Part of a small language model's weights: 13 layers, 4 heads of 32.
Each number is 128 + 24 x the weight over its row's rms, rounded and kept within 0 to 255. Layers, rows and columns count from 0. The size above them is the row's rms in percent of the matrix's.

# layer 7 MLP down (transposed), 512x128, rms 0.139, rows 259-358, columns 64-95
size [ 95  92  98  95 114 104  92 104  91  95 107  83 105 104 103 105  96 110 104 101  96 100  89  95 111 102  91  84 104  97  93 117  99 100 116  88  96 114 104 114  89 101  91  92 119  94 109 110 105 101  98  93  86  82  89  96  77 105  98 104 117 104  82  96  97 109  98 101  92  96  97  90 111  91  96  98 110  97  85  91 115  83  96  93 101 104 109 116 100 107  99  81  94  80 106  97  98  98 106  92]
[[131 167  99 111 152 104 145 111 160 125 151 109 136 134 147 145 154 122 170 143 140 116 100 115  97 129 132 121 149 125 114 141]
 [117 115 112 136 133 158 175 144 148 125 117 121 171 170 140  92 117  95 139 126 133 141  84 110 122 149 140  95 111 124 148 121]
 [135 126 114 119 125 163 104 119 106 125 106 105 166 154 130 145  77 106 160 102 124 128  51 124 148 132 134  74 125  83 122 113]
 [133 147 117 141 117 171 126 127 101 155 119 126 115 132 137 119 143 146  87  76 114 122 148 126 120 110 154 134  96  68 127 136]
 [ 98  90 125  98 120 137 134 170  92 118 118  88 132 152 147 108 142 181 126 144 119 121 153 102 163  99 108 132 144 161 110 147]
 [105  96 122 129 114 157 147 142 127 153 104 130 114 122 119 169 136 106 117 124 110 141 159 145  89 104 132 122  88 178  95 165]
 [141  89 112 127 116 157 127 144 121 140 120 154 151 169 115 128 138 175 143 137 124  78 165 117 103 105 138 145 108 117 148 106]
 [139 109 129 118 144  98 128 134 149 136 167 118  55 126 142  96 117  96  87 137 114 152 121 116 129 159 136 110 135 160 137 123]
 [ 96  53  87 133  98 132 152 139 168 126  98 177  96 181 125 143 124 109 126 166  97 167  98 123 187 158 109 119 135 142 148 151]
 [120 140 187  84 137 162 136 178 139 136 145 108  96 106 175 119 127 129 132 104 156 115  85 100 125 143 153 133 138 152 143  99]
 [120  89 137 123 135  91 138  75  84 100 130 137 119 126  96  78 157 117 108 107 122 124 185 144 125 131 118 128 159 130 158 109]
 [131 123 155  99 152 136 107 135 132 159 116 116 192 145 139 128 106 170  94 100 153  83 116 130 130 136 110 164 165 103 150 142]
 [ 72 116 173 133 145 176 146 193 169 149 119 117 124 120 145 174 124 143 116 115 151 135 105 152 138 113 145 105 159 159 126 117]
 [129 130 146  95 126  79 148 142 105 111 136 114 141  84 130 124 167 111 113 138 143 170 112  61 132 151 107 142 146 110  86  96]
 [112 135 108 174 142 155  89  81 158 151 134 151 151 132  80  92 123  96 136 121 132 144 112 101 138 132 139 120 142 152 163 143]
 [137 176 118 161 141 165 130 147 147  99 154 131 145  99 173 126 102 155 156 110 147 129 125 106 146 141 122 109 114 114 144 143]
 [141 129 150 116 142 108 102 127 164 114 104 127 136 143 119 124 142 138 119 143 130 142  96 146 151 124 134 140 121 149 102 160]
 [106 130 109  93 139 117  99 152 123 146 117 170 140 156 155 141 142 116 120 149 115 140 122 131 105 154 140 117 168 103 139 120]
 [156 113 116 135 122 125 153 121 141 115 146 137 129  98 125 163 134 147 118 103  91 140 135 122 119 150  73 154  84 166 116 132]
 [173 166 144 143 105 161 108 146 154 154 143 132 126  99  75 187 131  78 153 142 127 139 136 143 144 158 113 120 134 110  45 124]
 [120 125 131 142 142  82 136 142 140 138 128 149 144 123  95 136 110  83 108 101 142 147 143 161 139 120 127 126 118 108 118 135]
 [127  97 150 119 113 103 115 118 144  82  64 115 133 156 141 134 124 124  60 120 125 151 168 117 138 109 121 117 197 134 140 176]
 [109 157 118 128  87 143 130 144  91 134 111 142 171 126 112 158 128 123 137  93  98 144 118 117 125 138  86 186 124 120 136 130]
 [130 143 108 115 161 114 122 124  91 128 139 160 136  91 117 145 131 116 142 113 126 131  82 145  86 116 106 135 129 111 124 130]
 [155 162 173 119 103 129 121  87 111 142 132 152 184 197 162 121 109 126 146  81 107 129 101 113 105 148 131 113 130 123 137  82]
 [ 63 128 110 121 105 117 166 123 155  73 134  95  93 127 156 129  85 128 115 107 115 141 121 149 135 123 132 120  50 127 135 123]
 [123 129 180 134 121 100 151 154 164 170 133 145 128 138 149 149 155 166 140 132 132 113  99 116 138 135 132 133 137 117  66 120]
 [133 115 125 100 140 150 102 156 169 148 118 140 201 130 136  97 124  75 126 130 137 140  86 126 128 116 155 150 105 114 120  98]
 [138 138 169 149 150  95 162 150 152 126  72 135 112 101 143  66 109 151 136 128 155 135 127 148 108 130 114 125 107 137  98 135]
 [100  82 138 107 136 100 117 200 158  92 131 124 132 142 157  97 116 122 149 148 126 116 118 124 126 120  63 149 101 154 146 130]
 [ 97  91 130 109 129  98 162  87  96 155 193 151 148 105 155 187 105 127 158  96 146 104  90 140 117 148  84 138 140 127 124 153]
 [109 149 146 187 162 147 105 123 126 104 110  75 125 135 123 142 132 105 137 118 123  89 152 147 130 120 115 130 104  93 108 111]
 [128  97 116 110 127 115  93 149 109 149 122 115 137 144 109  88 103 106 126 117 129 127 149 119  87 106 147 123  87 129 156 141]
 [130 173 133 116 101 175 113 125 130  76 134 115 157  96 153 127 125 148 191 115 120 147 173 104 141 125  87 154 123 135 129 184]
 [137  89  80 124 116 114 143  92 143 137 118 126  88 118 110 162 109 147 157 114 140 165 115  88 113 161 137 110 124 127 135 133]
 [160 163 164 138 159 121 100  87  81 115 133 138  88 119 129 110 127 157 145  82 126 154 127  71 138 121 126 153  95 131 130 111]
 [137 148 128 106 147 152 147 133 135 112 135 140 132 135 128 197 100 157  81 144 123 115 145 119 124 111  90 145 149 108 162 125]
 [135 160  93 127 158  85 157 140 139 131 164 128 162 138 127 145 144  47 140 159  99 124 137 120  89 121 135 121  93 127 146 149]
 [155  91 108 123 161 106 115 100 119 124 136 134 141  96 117 115 144 117 180 100 147 114 120 125 110 123  94 147 163 109 137 175]
 [200 173 118 108 119 152 106 108 158 148 116 110 126 113 125 104  97 131 119 113 122 142 150 128 167 153  77 160  94 117  95 107]
 [108 153  96 100 115 103 114 170 128 116 141 111 155 125 125 117 108 107 159 151  95  66 115 104 128 101 154 117 100 118  85 125]
 [ 84 143 115 121 111 141 123 158 111 139 132 129 115 107 165 103 140 134 125 118 137 100 127 136 136 124 130 131 143 127 153  74]
 [101  74 122 166 103 112 114 132 113 138 149  97  96 114 102 110 112 116  75 111 167 141 105 130 132 148 155 169 106  96 121  95]
 [104 130 136 132 158 111  80 128 120 134 122 144 121 118 170 130 119 115 134 112 129 160 119 141 122 101 162 109 119 102 121 129]
 [120 164 114 114 119 114 117 134 121 109 160 138 110 128 124 127  90 134  94 109 171 144 135 129 130 113 131 106 117 158 147 130]
 [122 145  96 123 125 140 118 108 168  76 134 117 105 125 125 129 150 113 137 121 162 121 141 121 153 117 173  43 183  94 130 129]
 [120 136 146 137 135 175 143 139  95  96 109 171 134 106  92 166 142 124 149 142 160  93 127 113 128 113 190  97 117 121 150  97]
 [ 94 149 128 156 153 151 137 132 112 141 144 106 169 123 127 151  98 143 119 147 146 147 150 111 145  99 135 161 143  58 131  73]
 [147 126 158 143 133  95 108 126 121 105  80 148 129  99  85 130 134 116 132 115 131 124 137 135 153 101 182 153 129 127 125 143]
 [ 95 142 148 126 114 155 150 144 133 152 139 105 141 109 100 139 136 109 111 151 124  78 160 129 103 125 128 122 119  87 120 120]
 [126 163 117 100 134 110 161 106 127 172 134  92 166 123 139 113 113 108 112  86 136 171 146 123 127 134 123  69 148  88 100 160]
 [114 178 116 154 152 204 140 137 136 135 140  90 122 158 153  68 125 103 113 159 112 121 131 112 121 120 126 143 129 130  97 141]
 [119 122 154 132 132 176 126 101 149 119 147 123 129 121  98 119  92  99 119 114 109 149 127 102 101 128 129 119 122 119 119 140]
 [178 118 101 146 107 188 151 159  96 132  81 117 113 167 158 181 170 148 128  94 167 130 123  94 108 118 128 133 149  86 116 130]
 [110 141 110 120  91 164 159 132 132 101 118 129 138 168 143 118 147 116 113 157 161 151 161 144 126 134 131 157 181 135 126 113]
 [134 131 160 122  93 131  98 133  93 152 145 105 141 105 144 143 120 141 161 118 131 127 156 147 112 150 110 140 155  81 119 145]
 [119 104 141  91 123 173 113 125 170 135 163 184 139 146 142 151 119 106 140 167 122 109 136 129  94 172 127 111 145 111 173 142]
 [ 65  71  96 177 138 132 143 133 126 143  81  88 175 112 120 112 145 104 120 132  79 117 145 106 141 120 158 118 162 120 137 158]
 [116 145 110 140 129 124 133 121 167 113 142 155 171 140 106 117 133 114 135 148 149 103 160 135 135 115 176 124 160 114 119 142]
 [157 161  92  94 150  90 123  83 160 159 135 125  81 143 132 122 177 159 127 124 103 173 117 103 186 108  98 143 120 130 117 150]
 [185 124 140 156 102 129 141 162 145 142 150 145 139 149  91  72 119 120 101 149 149 153 114 132 130  80  83 135 180 127 146 108]
 [115 112 154 142 126 135 139 163 129 128 170 122 119  89 164  79 154 131 139  80 139 119 106 134 113 100 135 139 144 106 122 144]
 [154 132 170 166 122 165 132 136 135 135 122 140 135 140 145 127 133 115 140 118 155 130 105 112 147 112 131 157  79  81 108 133]
 [178 173 151 131  76 132 143 149 107 121 127  84 121 105 132  93 135 151 149 154 122 104 135 126 157 144  90 100 126 136 126 116]
 [139  98 142 100 111 152 142 159 155 143 101 149 108 109 131 131 128 108 160 145 112 117 151 147 137 110 126 134  91 129 122 135]
 [125  86 156  91 114  97 146  89 128 112  73  94  98 123 168 155 146 106 131  92  83 151 149 111 155 112 146 141 116 148 154 111]
 [141 158 152 103 202 201 114 126 148 146 132 139 130 140 126 155 137 124 156 103  99 142 144 115 129 173 149 120 143 133 106 163]
 [128 137 149 129  98 115 182 105 112 102 149 163 125  98  94 155 159 133 162  95 117 123 115 150 146 105 177  89 142 125 118 150]
 [ 93 101 118 125 144 100 109 123 138 125 129  85 154 155  79 109 115 145 150 142 101  98 130 123 118 132 127 112 136 118 156 110]
 [113 118 140 165 115 114 120  87 127 176 154 141 171 126 107 108 136 118 184 146 100 148 143 159 154 145 133 140 137 152 111  94]
 [151 115 106 112 102 105 116 112 138 125 101 149 104 108 165 159 112 160 144 100 129 128 108 123 190 144  74 137 117  98 118 167]
 [136 124  99 141 118 144 129 126 146 132  77 154 112 148 107 135 135 155 103 129 109 106 138 125 168  72 126 118 110 115 146  77]
 [147 142 143 167  98 122 140  84 149 161 146 157  58 113 117 133 105 135  78 112 123  89 126 137 101 123 158 147 167 134 167 137]
 [116 154 105 167 134 113 102 145 119 159 135 155 107 118 108 131 104 130 123 125 116 154 152 119  81 152  77 135 151 150 114 122]
 [ 89 129 161 151 117  89 132 137 128 167  85 136 122 159  97 140  99 126 150  97  74 107 138 156 133  95 145 159 111 110 114  88]
 [123 106 102 142  99 104 107 174 108 154 116 135 153 129  94 146 113 159 144 164 101 132 131 133 130 117  78 130  89 165 140 157]
 [116 119  93 133 121 147 119 118 147 111 136 118 160 170 164  98 134 120  89 146 160 150  65 129 119 152  96  94 147 125 180 115]
 [ 83 174 156  85 152 121 169 135 110 106 132 112 167 106 141 123 146 108 115 130 117  84 139 161 113 119 118 139 121  89 119 159]
 [121 126 159 121 108 132 108 142 112 139 105 116 144 117 162  81 165 126 165 116 122 128 146 120  85 151 138  75 118 113  79  99]
 [150 135 157 134 157 112 154 113 129 123 143 131 147 144 111 112 177 111 149 136 112 183 134  92 143  83 122 124 127 132 110 117]
 [116 113 145 136 181 155 111 134 105 105 130 128 121 108 162 147 118 145 111 103 153 104 157 163 138 117 156 110 141 144 145 113]
 [146 178 157 129 124 168 135 100 177 154 125 105 121 126 128 153 125 138 132 137 107 136 136 116 145 172 103 129 130  87 146 157]
 [116 157 167 139 107 114  85 136 148 132  91 131 144 106 143  98 137 119 147 151 124 119 106 141 145 143 155 134 138 130 134 125]
 [110 121  95 136 137 148 130 148 170 154 139 132 138 129 121 138  97  80 117 109 141 162 129 143 111 139 124 119 160 137 125 162]
 [141 139 105 137 121 119  92 122 101 105 125 149 143 115 156 157  91 132 145 129 140 169 126 136  92  67 169 124 138 128 141 155]
 [ 97 164 131 166 146  93 133 124 114 108 141 124 121 160 126 135 117 161 131 139  99 176 118 140 148 140 150 109 139 110 116 101]
 [143 107 114 124 144 130 150 163 118 147 134 117 135 106 130  89 165  99 132 132 127 122 140 154 122 129 118 139 158 126  91 123]
 [161 135 140 111 112  64 152 102 138 138 144 133 113 110 149 109 118 116 122 119 126 124 129 140 131 133 106 144 147  80  93 119]
 [108 113 104 114 127 159  80 172 125 114 152 147 154 165 140 127 130 118 156 123 141 164 136 134 139 113 153 121 128 113 154 139]
 [140  91 131 105 109 132 136  97 127 138 107 125 119 104 122 121  70  95  89  96 147 146 111 122 188 110 170 120 133 172 126 164]
 [143 131  94 164 150 154 121 102 161 135 121 136 141 130  93 146 142  87 117 156 140  93 125 110  99 184 151 123 112 101 140 147]
 [ 94  93 135 137 110 126 139 133 132 115 147  76 120 155 102 124 131  92 136 106 173 110 151 146 128 146 153 143 163  69 117 122]
 [101  85 152 145 142 123 137 135 107 118 100 147 131 126 152  86 129 154 100 110 136 165 107 148 146 105  71 145 111 122 106 103]
 [162 118 134 106 154 184 128 123 122 144 158 151 161 119 149 155 131 111 173 132 110 110  90 117 117 138 139 127 144  70 143 144]
 [173  94 170 137 115 136 163 126 108 160 135 157 143 129 130 147 178 139  93 110 125 125 127 134 126 103 127 165 157 128 157 101]
 [123 145  66 157 135 138 143  93 103 157 140 121 159 144 149 140 114 148 107  69 142 129 117 117 102 142 154 139 161 165  91  96]
 [136 105 143 132  81 102 137 120  78 136 116 141  96 155 101  80 177 161 105 134  90 149 102 145 152 132  92 134 143 108 134  83]
 [116 104  81 107 106 134 155  96 124 151 139 123 127 157 118 129 116 121 144 160 132 111 120 129  92 108 113 116 126 156 128 135]
 [154 104  88 105 133 152 129 120 118  94 153 171 144 126 105 113 131 147 151 115 159  93 105 125 114 147 161 105 134 111 119 185]
 [132 113 124  92 104 171  90 126 176 137 145 150 140 119 149 187 156 139 127 125 105 102 114 104 105 114 106 123 106  52 160 121]]
# layer 7 MLP up, 512x128, rms 0.15, rows 260-359, columns 64-95
size [ 82  99  96 123  99 101 106  92 104 102  91 106  99  98 112 102 115  97  89 101  99  88  90  93  97  91  85 108  99  83 115  89  94 106 105  82 104 100 109  87 105  98  93 112 113 106 100 107 104 102 100  99  86  82  95 107 103 101 102 103 111  96 107  92  96 106 116  80  94  96  99 101  97 101  95 105 103  89  85 113  88 103 106  89 111 114 109 116 107 100  86  90  97 103  94  92  87 102  94  92]
[[ 93 165 137 136 132 194 127 106  95 110  97 111 145 137 157 136 141 114 121 111 134 136 189 150 144 113  81 127 126 129 114 144]
 [115 130 115 158 128 100 129  83  98 143 135 125  66 149 145 128 124 152 113 140  92  94  87 141 143 126 119 113 163  99 141 136]
 [163 122 113 128 140 116 100 141 118 150 144 114 179 132 101 143 114 146 113 116 121 122 148 146 172 119  93  51 131 147 135  94]
 [115 117 115 120 134 173 110  82 137 159 101 110  69  95 119 121  86 123 150 141 143  95 153 124 116 148 152 148 113 121 102 152]
 [129 158 160 172 120 105 112 101 130 136 135 110  96 134 121 190 141 123  95 115 102 112 125 115 148 176 114 139 153  69  71 127]
 [151 160 154 128 172 140  94 111 103 139 102 166 104 130  94  84 156 138 136 148 127 131 139 115 105 117 107 159 139 120 104 112]
 [190 128 125 142 195 100 184 158 120 135 103 130 158 127  94  80 112  92 134 149 118 142 114 129 106 130 128 146 120 101 114 125]
 [130 109 157 129 115 113 162 167 140 126  84 157 149  87 150 124 113 163 132 148 102 144  90 154 135 146 132 113 128  89 140 136]
 [140 179 115 112 128 153 127 144 131 147 134  92 147 142  99  75 147 129 106 104 139  82  97 135 140 108 101 109 137  73 151 107]
 [216 125 126 154  90  99 112 107 156 118 134 135 108 127 166 104 158 121 153 134 114 139  95  98 135 177 138 115 151 107 114 131]
 [138 137 151 148 184 143 119 134 115 126 123 120  97 106  85 121 168  92 130 136 119 101 109 116 133 156 107 126 107 107 121 159]
 [187 125 176 171 126 122 125 131 148 166 138 107 150 173  86 140 101 123  99 134 114 129 140 104  93 129 128 154 123 102 119 148]
 [114 161 145 190 119  84 106 117 103 160 123 140  90 147 124 150 142  90 134 137 126  96 157 176  85 129 114 140  87 129  88 143]
 [113 106 195 131 127 141 165 178 123 125 101  66 121 163 100 147 128 156 145 125 124 131 118 129  93 163 136 176 104  86  76 167]
 [198 181 118 121 146 138 150 117 137  99 151 122 117 116 121 166 105 126 108 143 126 125 100 130 137 123 121 182 141  66 156 153]
 [121 112 164 134 121 155 150  96 123 128  77  97 121 105 131 102 137 112 139 151  99 132 128 134 124 125 141  58 145  73 178 125]
 [136 148 172 119  68  91 149  87 114 151 154 118 153 180 129 122 148 116 109 126 116 134 198 129 171 127 132 151 104 125 141 167]
 [147 143 125 179 105 116 144 180 167 131 115 159 130 162 117  93 163 135 115 128 121 112 126 110 121  95 123  91 135 175  69 109]
 [132 158 162 108 122 133 117 119 146 106 125 143 144 142 136  98 128 152 147 133  80 126 120 148 140 130 133 149  91 130 108  80]
 [155 133 139  84 128  66 106 124 144 104 118 147 122 172 153 155 116 102 103 126 129 132 130  99 117 125 106 157 132 130 110 136]
 [131 106 158 143 147  96 181 146 128 140 125 134 125 141 165 131  99 133 137 136 127 107 153 127 151 136 126  75  62  80 113 113]
 [133 165 103 124  98 110 118 108 132  97 139  96 115 139 121 159  78 113 110 141 131 114 131  96 121  97 108 146  97 199 106 145]
 [138 156 125 154 124 152 120  83 150 127 132 150 133  77  98 121 148 155 136 136 108 154 129 152 135 152 143 110 128 136  66 143]
 [136 159 187 112 128 153 124 140 106 126 123 105 121 135 118 123 131 117  83 124 126 132 125 123 128 159 114 162  71 113 145 125]
 [ 93 138 131 129 130 119 122 149 103 110 128  90 144 107 123 134 113 141 156 106 108 137 105 119 176 159 140 116 138  91  98 145]
 [109 142 130 156 109 146 166 114 103  84 112 106 133 182 163 102 136 132 117 155 124 125 107 130  99 101 130  86 149 135 112 153]
 [103 134 144 106 147 156 161 158 147 103 102 142 108 153 104 100 117 149 125 153 123 119 109  96 186 129 123 140 121 140 139 107]
 [139 131 100 150 134 158  97 137 158 139  94  70 128 144 158 157 129 114 121 156 114 112 115 122 137 134 156 127  91 163  68 104]
 [111 184 154 144 121 127 155 100 122 144 136 119 126 102 158 105 157 151 136 147  94 119 136 148 102 139 166 155 157 138 104 116]
 [131  76 143 119 135 106 136 116  61 118 108 132 132 137 118 135 129 143 130 142 121 136 191 170  91 116 156 130 111 125 139 132]
 [145 147 125 117 161 113 137 150 172 137 159 150 125 128 124 135  89 117 110 149 101 131 130 100 127 116 133  85 167 114  99 110]
 [169 138 112  97 107 144  94 144 125 119 159 112 132 175 140 103 141 151 106  91 160 120 163 115  83 110  84 113 108 124  92 172]
 [169  96 117 110 126 125 118 115 128  93 121 130 115 161  86 116 123 124 144 102 158 112 119 166  95 122 105 144 115 123 165 161]
 [101 145 127 162 155 157 146 147 116 135 111 119 101 110 154 191 133 110  95 152 162  92 156 111 137 178 148 111 125 168 124 117]
 [124 145 129  90 123 150 151 158 102 104 186 179 118 115 120 142 141 148 136  93 109 147 123  94 158 145 162 113  92 123 121 116]
 [110  89 167 173 131 109 126 136 158 132 113  97 132 102 112 104 123 114 108 126  83 119  91  87 119 130 102 123 119 118  98 121]
 [136 132 146 107 152 126 151 130 125 107 119 103 158 111 123 114 136 132  99 113 105 101 151 128 145 139 163 110 191  98  77 118]
 [192 146 148 157 132 104 130 163 106 126 118 147 113  99 125 106 127 179 129 118 140 119 131 130 149 104 105 129 100  70 107 128]
 [102 177 174 143  98 141 120 178 137 113 112 118  64 129 112 115 143 106 137 126  80 103  95 120 144 170  86 101 135 103 142 101]
 [ 86  97 119 108 144 118  99 102  99 115 168 120 126 140  96 144 155 168 119 125 120 128 142 109 160 104 166 105 134  59 168 165]
 [115 143 143 137 108 152  94 161 143  87 135 135 146 135 121 138  86 154 109 115 130 123 130 124 132 110 115 151 116  86 144 107]
 [110 121 176 155 197 115 154 142 178 118  91 126 110 148  82 151 136 116 104 121 139 138 117 118 158 150 120 134 117 107 136 109]
 [104 118 164 105  93 130 129 116 156 133 142 137  93 129  66 138 181 117 113 109 149  96 164 163 126 128  99 150 143  82 126  91]
 [147 107 138 151 127 113 154 125 102  95 114 143 122 123 185 115  86 119 196 132  80 115 162 108 137 130 138 113 193 132 120  58]
 [118 137 140  84 108 120 131 139 132 111 120 127  87 164 140 147 115 121 137 136 100  81 144 126 167 152 113 100 103 123 140 129]
 [163 110 101 147 111 109 122 129 136  98 119 145 132  92 122 143 112 133 145 194 134  73 196 125 102  93 123 128 144 107 131 127]
 [140 140 177 136 179 130 160 146 157 113 114  86 102 137 104 119 130 118  85 140 124 138 148 162 161 131 168 127 124 114 100 111]
 [115  95 126 162 152  97 180 109  86 142 150 124 146 130 129  77 121  97 144 122 200 134 110 108 113 151 130 127 125  95 110 128]
 [102 139  92 108 135 129 141 138 122 128 113 122 102 142 118 165 138 124 127 166 116 121 121 140 134 131 140 105 127 130 126 131]
 [150 115 128 129  94 149 129 160  89  79 122 157 134 203 133 124 141 137 174 131 124 118  92 132 103  86 132 145 113 118 144  77]
 [119 134 146 141 125 130 120 145 121 110 125 141  92 129 140 171 127 144 123 122 133 114 127 148 138 199 111 116 148 127 160 134]
 [126 137 134 126 171 137 158 118  85 146  97 145 128 105 134 110 158 110 132 127 134 143 142 133  99  93  94 107 130 133 135 131]
 [111  86 161 142 145 113 124 115 111 138 156 121 172 133 152  98 146 100 107 165 103 172 136  85 139 138 137 127 183 162 124 172]
 [166 118 179 160 119  97 139 128 123  73 147 128 139 117 125 138 119 101 123 106 110 116 120 105 139 135 129 173 116  99 142 137]
 [155 109 118  79 111 199 152 112 158 145 131 139 132 132 144 139 155 123  87 111 132  92  99 115 141 120 119 137  82 136 124 104]
 [115  97  91 132 135 136 107 181 137  88 128 116  87 103  93 118 111 129 157 143 108 101 140 153 157 120 113 108 139 139 143 148]
 [124 119 107 120 154 137  80 110  96 142 117 121 114 145 123 122  88 156 165 107 127  75 174  95 169 102 165 137 155 122 122 117]
 [109 132 165 117 165 117 173 117 116 153 135 107 135 118 131 101 154  94 163 118  98  99 128 122 116 139 102 158 129 148 157 101]
 [ 81 119 127 124 140 111  92 154 119  95 118 136 146 134 154 120 108 124 138 147 154 111 115 137 118 115 139 148 128 130 134 124]
 [111 120 128 175  74 105 105 142 133 151 141 104 181 132 157  98  96 140 118 112 161 142 161 126 123 169 128 121 135 100 131  95]
 [149 120 140 142 150 143 140 132 136 147 116 131 144 154 144 108 134 168  86 146 148 121  92 115 137 130 100 147 136 145 110 131]
 [106  81 180 134 180  96 135 118  99 102 110 134 128 131 119 146 127 116 155 181 127 121 156 130 166  97  85 157  96 153 141 142]
 [133 100 119 138 166 124 145 135 163 135 147 171 145 135 111  97 116 125 133 112 109 126 106 102 146 107 114 155 102 134 128 176]
 [135 148 132 130 107 143 110 115 115 122 126  96 125 133 162 117 148 152 106 102 154 131 105 119 169 152 119 115 119 131 150  99]
 [140  98 117 136 108 155  90 165 115 118 130 144 119 161 170 116  99  93 167 125 104 125 127 138 135  88  90 104 114 135 118 120]
 [143 134  98 133 130  79 108 144  78 133 128 108  93 144 107 154 121 153 132 163 135  83 133 144 149 104  98 161  83 137 121 174]
 [113 118 160 125 144 111 119 154 131 141 130 104 112 121 126 135 136 123 133 118 125 122 116 111 151 121 160 170 134 137 176 153]
 [131 108 115 143 124 120 144 111  54 111 131 102 150  96 135 130 135 111  94 117 142 165 121 121  87 153 141 128  79 113 155 152]
 [120 116 149 121  96 142  85 113 141  58 168 107 101 122 120 135 109 184 122 141 152 129 153 136 143 162 110 144 125 137 139 118]
 [121 133 175 168 143 160 131 128 147 150 141 109 136 129 131 108 139 124 114  96  90 132 114  97 111 105 148 117 117  96 144 164]
 [124 112 129 148 156 149 112 157 142 119 157 126 154 136 122 163 123 104 129 144 152 148  95  89  87 135 142 163 138 127  97 183]
 [127 125 131 159 115 104  77 122  74 168 162  84 105 120 101 132 130 143 140 129 136 149  89 154 128 111 123 173 101 151 159 118]
 [ 90  99 105  97 117 104 138 172 142  86  98 124 135 128 131 130 109 125  87 136 163 118 123 140 133 127 124  86 162  99 121 121]
 [127 134 125 126 133  85  94  82 112 144 152 115 137  86 102 129 150 128  92 117 129 127 145 164 106 138 122 137 128 108 162 109]
 [119  92 118 157  81 114 131 129 122 128 103 111 149 155 169 140 177 145 139 174 165  73 147 107 115 130 137 136 115 147 131 110]
 [ 89 148 149 112 128 145  80 154 111 151 132 127 131 176 111 143 125 175 137 132 117 126 124 126 153 122 149 110  94 141 150 153]
 [116 142 129 135 114 128  80 107 145 124 139 128 111 142 132 137 148 109 131 148 113 130 112 143 135  94 149 153 151  83 111 150]
 [137 117  85 158 171 156 158  88 134 148 100 128 148 139 150  92 124  68  81 134 126 159  98 124 132 152  82 143 134 153 172 145]
 [125 160 134 108 157 120 113 135 187 128 120 111 154 183 132 143 150 130 120 124 135 102 135 138 114 116 109 156  98 138  86 111]
 [133 114 132 102 122 108 125 126 104 102 168 110 158 134 163 136  83 165 131 159 149 154 138 132 144 141 103 117 139 109 119 102]
 [162 131 145 114 117 115 161 107  90 132 143 149  73 135 126 121 178 150 143 129 149 146 141  93 142 116 111 168 109 125 111 113]
 [179 122 129 122 105 114 128 129 107 115 163  74 127 117  95  98 146 153  87 131 154 113 173 121 125 165 123 152 135 138 109 146]
 [163 128 101 152 149 118 126 108 129 119 128  97 145 197 130 132 130 124 140  75 152 125 124 132 156 124 118 163  99 130 167 143]
 [120 125 124 148 101 152 129 133  89 128 147 110 126  82 137 133 130 146 115 134 110 135 124  92 127 163 154 111 141 133 115 117]
 [141 132 111 115 165 133 128 107 131 124 134  79 112 115 120 118 119 153 162 147 130  90 134 119 170 159 105 141 116  99 149 119]
 [138  97 139 122 107 133 127 150 153 136 174  73 101 150 148 161 102 124 170 139 163 112 133 123 133 147 131 165 153 123 111 104]
 [113 137 132 176 108 129 123 136 148 167 140  85 156 140 108 166 118  97 113 148 116 118 117 179 127 179 112 144 150  71 102 133]
 [146 161 109  63 161 119 156  97 115 103  94 135 143 113 110 141 146 153 101 145 116 155  95  90 143 132 131 110 141 126 113 135]
 [121 123 115 181 142 138 119 145 103 144 117 141 132 161 148 116  97 120 137 125 131  98 134 119  90 141 130 107 126 166 119  96]
 [138 104 168  98  82 142 121 184 123 140 170 161 142 122 135  81 131 162 155  82 130 146 127 158 104  97 123 101 135 153 125 112]
 [157 111  81 103 100 124 144 155 139 140 102  99 185  84 122 125 163 124 132 152 133 109  62 135 134 124 129 161 134 127 145 109]
 [156 127 106 134  76 155 144 137 105 141 148 135 125 160 112 107 118 175 118 156 155  91 109 142 149 110 129 124 178 108 125  78]
 [ 86 113 110 152  89 134 180 163 112 105 105 108  68 128 149  96 135 123 133 154 111 152 136 142 122 149 163 126 121 125 166 147]
 [137 128 159  94 106 140 120 105 147 126 117 126 126 134 145 146 140 130 137 110 122 103 152 140  96 137  90 116 134 106  83 133]
 [108 134 127 154 112 110  82 156 147 113 120 128 146 115 113 128 155 153 161 139 110 146 144 150 108 144 101 178 121 123  90 108]
 [125 132 161 166 162 111 132 117 156 122 122 134 140 121 145 159 158  98  97 144  87  76 129 135 130 118 129 122 126 130 135  93]
 [136  85 149  59 160 150 114 121 124  91 148 116 105  98 108 130 125 125  87 142 134 171 121 105 150 122 124 127 149 148 118 130]
 [115 113 122  99 130 164 149 164 107 144 123 113 125 112 169 117 134 122 155  81 131 154 129 120 135 158 102 110 110 100 154 137]
 [ 71 138 139 157 145 126 119 155 109 119 114 130 104 107 107 134 120 102 162 155 108 106  99 119 140 153 127 143  75 155 131  91]
 [ 96 126 139 122 102 179  96 136 172 105  82 141 138 120 139  97 145 127 137  89  81 122 141 172  91 143 125 124 144 147 132  92]]